{
  "n_layer": 13,
  "norm": "rmsnorm",
  "norm_place": "pre",
  "qk_norm": false,
  "attn_scale": 0.177,
  "init": "uniform",
  "init_std_o": 0.0,
  "init_std_up": 0.0414,
  "init_std_down": 0.0,
  "optimizer": "soap_variant",
  "weight_decay": 0.039
}
Each number is 500 + 40 x the weight over its row's rms, rounded and kept within 0 to 999. Layers, rows and columns count from 0. Numbers have three digits each. The size before them is the row's rms in percent of the matrix's.

# gate: layer 8 MLP gate, 320x128, rms 0.223, rows 194-200, columns 0-127
# up: layer 8 MLP up, 320x128, rms 0.235, rows 194-200, columns 0-127
# down: layer 8 MLP down (transposed), 320x128, rms 0.208, rows 194-200, columns 0-127
gate194 105:463516564575545481511558501506503528526498525452501531469424475470500509503458515542472536560474548568504576465539442506518566488432496521521522557492591485463513481457513520483512479529541500480527480549587535509468492469509526523534503536458567449546471499564500474438586491458458491535430502518527536523515477524449508539528558472537583523501491551537435452534474404589575516532491
up194 096:515507499515523497545534491490582428477474454425486541470525503524564528447467501579517525483497503560521437496523509373538479578454512487542416492519568490469527547458463514506499502444473531508463504442477493532523457488519575505465536451487512556523555414460523536468464530509478453543500538569506498516518473520428548501537479548544537510428600519482535476508470424518546512469462
down194 104:554465498531565601481522487578517522474540438495458484539490482505507513503395498582453518443503493501462518480444531485564482541544507525515476478493505466512524418518509530452478482482474527423492444503521445472533529508507473475528551493525460511560527442511449489485482539589529551464519497484482436487512447521485490426433500424495476518498497515470593502608571459552494537460570
gate195 101:491491514492521506433541568528554473528502502454534480449498520468438457461464523510494558512477519541513491520492551568499560502529517514544452502515536438507488552468498526501510490516483559489522542491530502468557504537592518548502599483479532436535449449421514479354449542444485531475424478532426495512483465423524457442530500486577499499500481544552485464518463471507522499605525
up195 100:451428449497578505515462529486501551538525470461500491538520501472550447479564511461572560467451548493504524511516573507566482550524489449502460550543475523445535508435507515520500460526523498484554466448529450506558531436533515490504493510544499502524420434463545475449458464454494439585566487451412554504457497460542477514497525433511538518507501477501504376502483588477529480525488
down195 101:546540483470467512498519557457498504567516493522484558453486464475484383479469464529443480481488522437501494498483464516437478495500508479479506466526474509504515492528554500536473400474460518488491495521474495529483522535511536479526390510491482474502492550544479568584468438471549515451478487637583507469480520546502566555460482523552521490484534451526560508465536466482430587502598
gate196 112:552499527439516560477498541487497515520545451530508493522435455513505498480448474529545583589514452551472482500477524455488542561520492619554461500567579481495460513498513459471407482503454560484534488465496528446462547501524511458621483554482524490486440438512506508475405534452493510480482500519503483456516503480476477477470545454564517502507561485488431519521509526516420486523417
up196 105:479548459549537504517563459461451464524543505498545608495471521526429528565510547567461478503459501550525490531508400442427485560518463566570514509430499530453459439516461515507482478507527488492508494416483528509472503510499564485558512487566556467504521544531578517472522469425470493489475523497477454453494498455545469473524540509545494497584388513471471547457478476494446475479490
down196 098:467441525504494462545486533469502496514479433448508562553542488454548529423488540515544541543532453468430519505477490519504400563436499530491500425500485483510566517553499477578455501481503513490442459548539540501416527479461497536572483563477528492487390532512520525474489455459481411463523442479511586545509525447546539492493518561481500536500519461470488464422527474487507567463472
gate197 093:555481488567485560482516521466537466504522531461555555510506436459598486541502491487531543432488549467489464448491549504482521466529503488444464513477465501530567557497451456528494472467528480526508478497471487435523408539493495495558463478465490424574482466496545473502505510549473520509518516473485557489491605448543452459503459442475534574427495592489446550458490408563448536481513
up197 085:564483560494479559582517455517453509405529452446541480488555466517489533524519496460467536465498537548559465392479468508477532446557504470446531474496456493529559507459441504563562481508520527566478521508468480503498492522474504471608455424500467505538556465539559495504561511492526454495492556541572511518449526500557534492472482490482552416485569514503507502458514479564498558459557
down197 096:532440513522446593496503476578505458479499514496535447485453491474520518507468575481447472520526538468469511572557489425476521567522512506433524484486462502605516564472513438488437528494512477536467498434500581461430542547561573558537536464520534542514479469498498497529484569545511534506494504472587505468501492461528471545459453519552485504485489455461504505463446496529533574596465
gate198 105:533531485476549536523491507561575519506506512531572473459532467534521421486498530495494530461514507468562475537557543491468484543486469521494449534492526522560567452490579483526473509535470539482523470526563595519574495489530515484607544466554436531502531469489517483482462479493512460512463460458504490474509492541538448462557511563382513466501508402527549544559466470432461535480422
up198 100:495529437568533488531469483473452457553511413488503505567529512462485491517470479493497436489540525495524489473496480457485408473578413480571496520485531470545562500443468482501503506538541498469521461486420556485476512466468485464512580480551507521525506490532444550510565524539505479491489505442481445492519493489468502472470479474402524445485414407580522554490405434447471490474453
down198 099:493554520501537498539488508546548545463584451486540515485472553450546448578438530501496491467515507449503506470502500504469518568479463498447450459509539475600571480499525473569495468517549518434534468556474506559530550446557454501512474492538500521475500549472441475536484467573476517442498415504468490463539504519527512415505483507462564515494492421567546473451568514439495579521438
gate199 101:585566510502510473491589518522538523484470538476485503443586564525533503497473515522519485476460495459511567537538548480407526524483519523585464435449460539537569546545496474532496509449544491547454546439548482523529527495463511521522449471481465514532503488502490516526476512518564449487533526458503468468539474498520551531551511475556546588565460493546515495447608513508453581430551
up199 094:589451475498548562537480538396477498494509501491459493559474473542521499539490477429455520498563413454431498493544435548528393541512512513485495497574533557470472516471541514539452521458522567524451444537457476478443475506468488473482498451473515469496479525476468479477535497572485483519546546491462477463504487455450456477509446465559490451482492461484399404530435478502544478473491
down199 095:520477518566458454532456520584501494377527562452501474547560496442478489545505522521509512522459547465477544492447397526512452508557482511514525496560481507456508453438477505509431484437511523430525458516511424533460551506505534540536544552527481450520504493513444480497527551468508558456500437580472481448553464514488535558484497451566474446477546505498519462526522401477472458500474
gate200 093:564465465490500538481468482490555510455501525574473529494462523534469449502464492488477498518480566524507493482566478560517482484468499465427542600439553545535520487485493499371488508570515449581544426534525453499446519431577476490476448504517500534511499474438520463488497431526497482532487510461509435531429481492529386447475480553501484511445464453471418541509509504487467463474499
up200 092:539486412482500517487483438483522475492486493555482509478485545500519440453499520467456592508534514524488488456527544477468471505460480511467551533412640448569464539576497524391514540502436491542554455506516519501497569496517530574488444456523488509483501510461554490515434379525513482531499486479477415551524497510511455509519498541427512561494434469463506509475488519461504497507529
down200 097:506525488407464525548514435554532477529447481489530441471461452509447506549508526459476586449475502510517445547501502567468507485465440509455564523474504489492506465518496530557516525452539465449480519519479517604526511528539444528375519568524480531498544548486534496535524490541529490421566463451479527572493494518486463491507448446432511530503519556547474456428533464516586526506462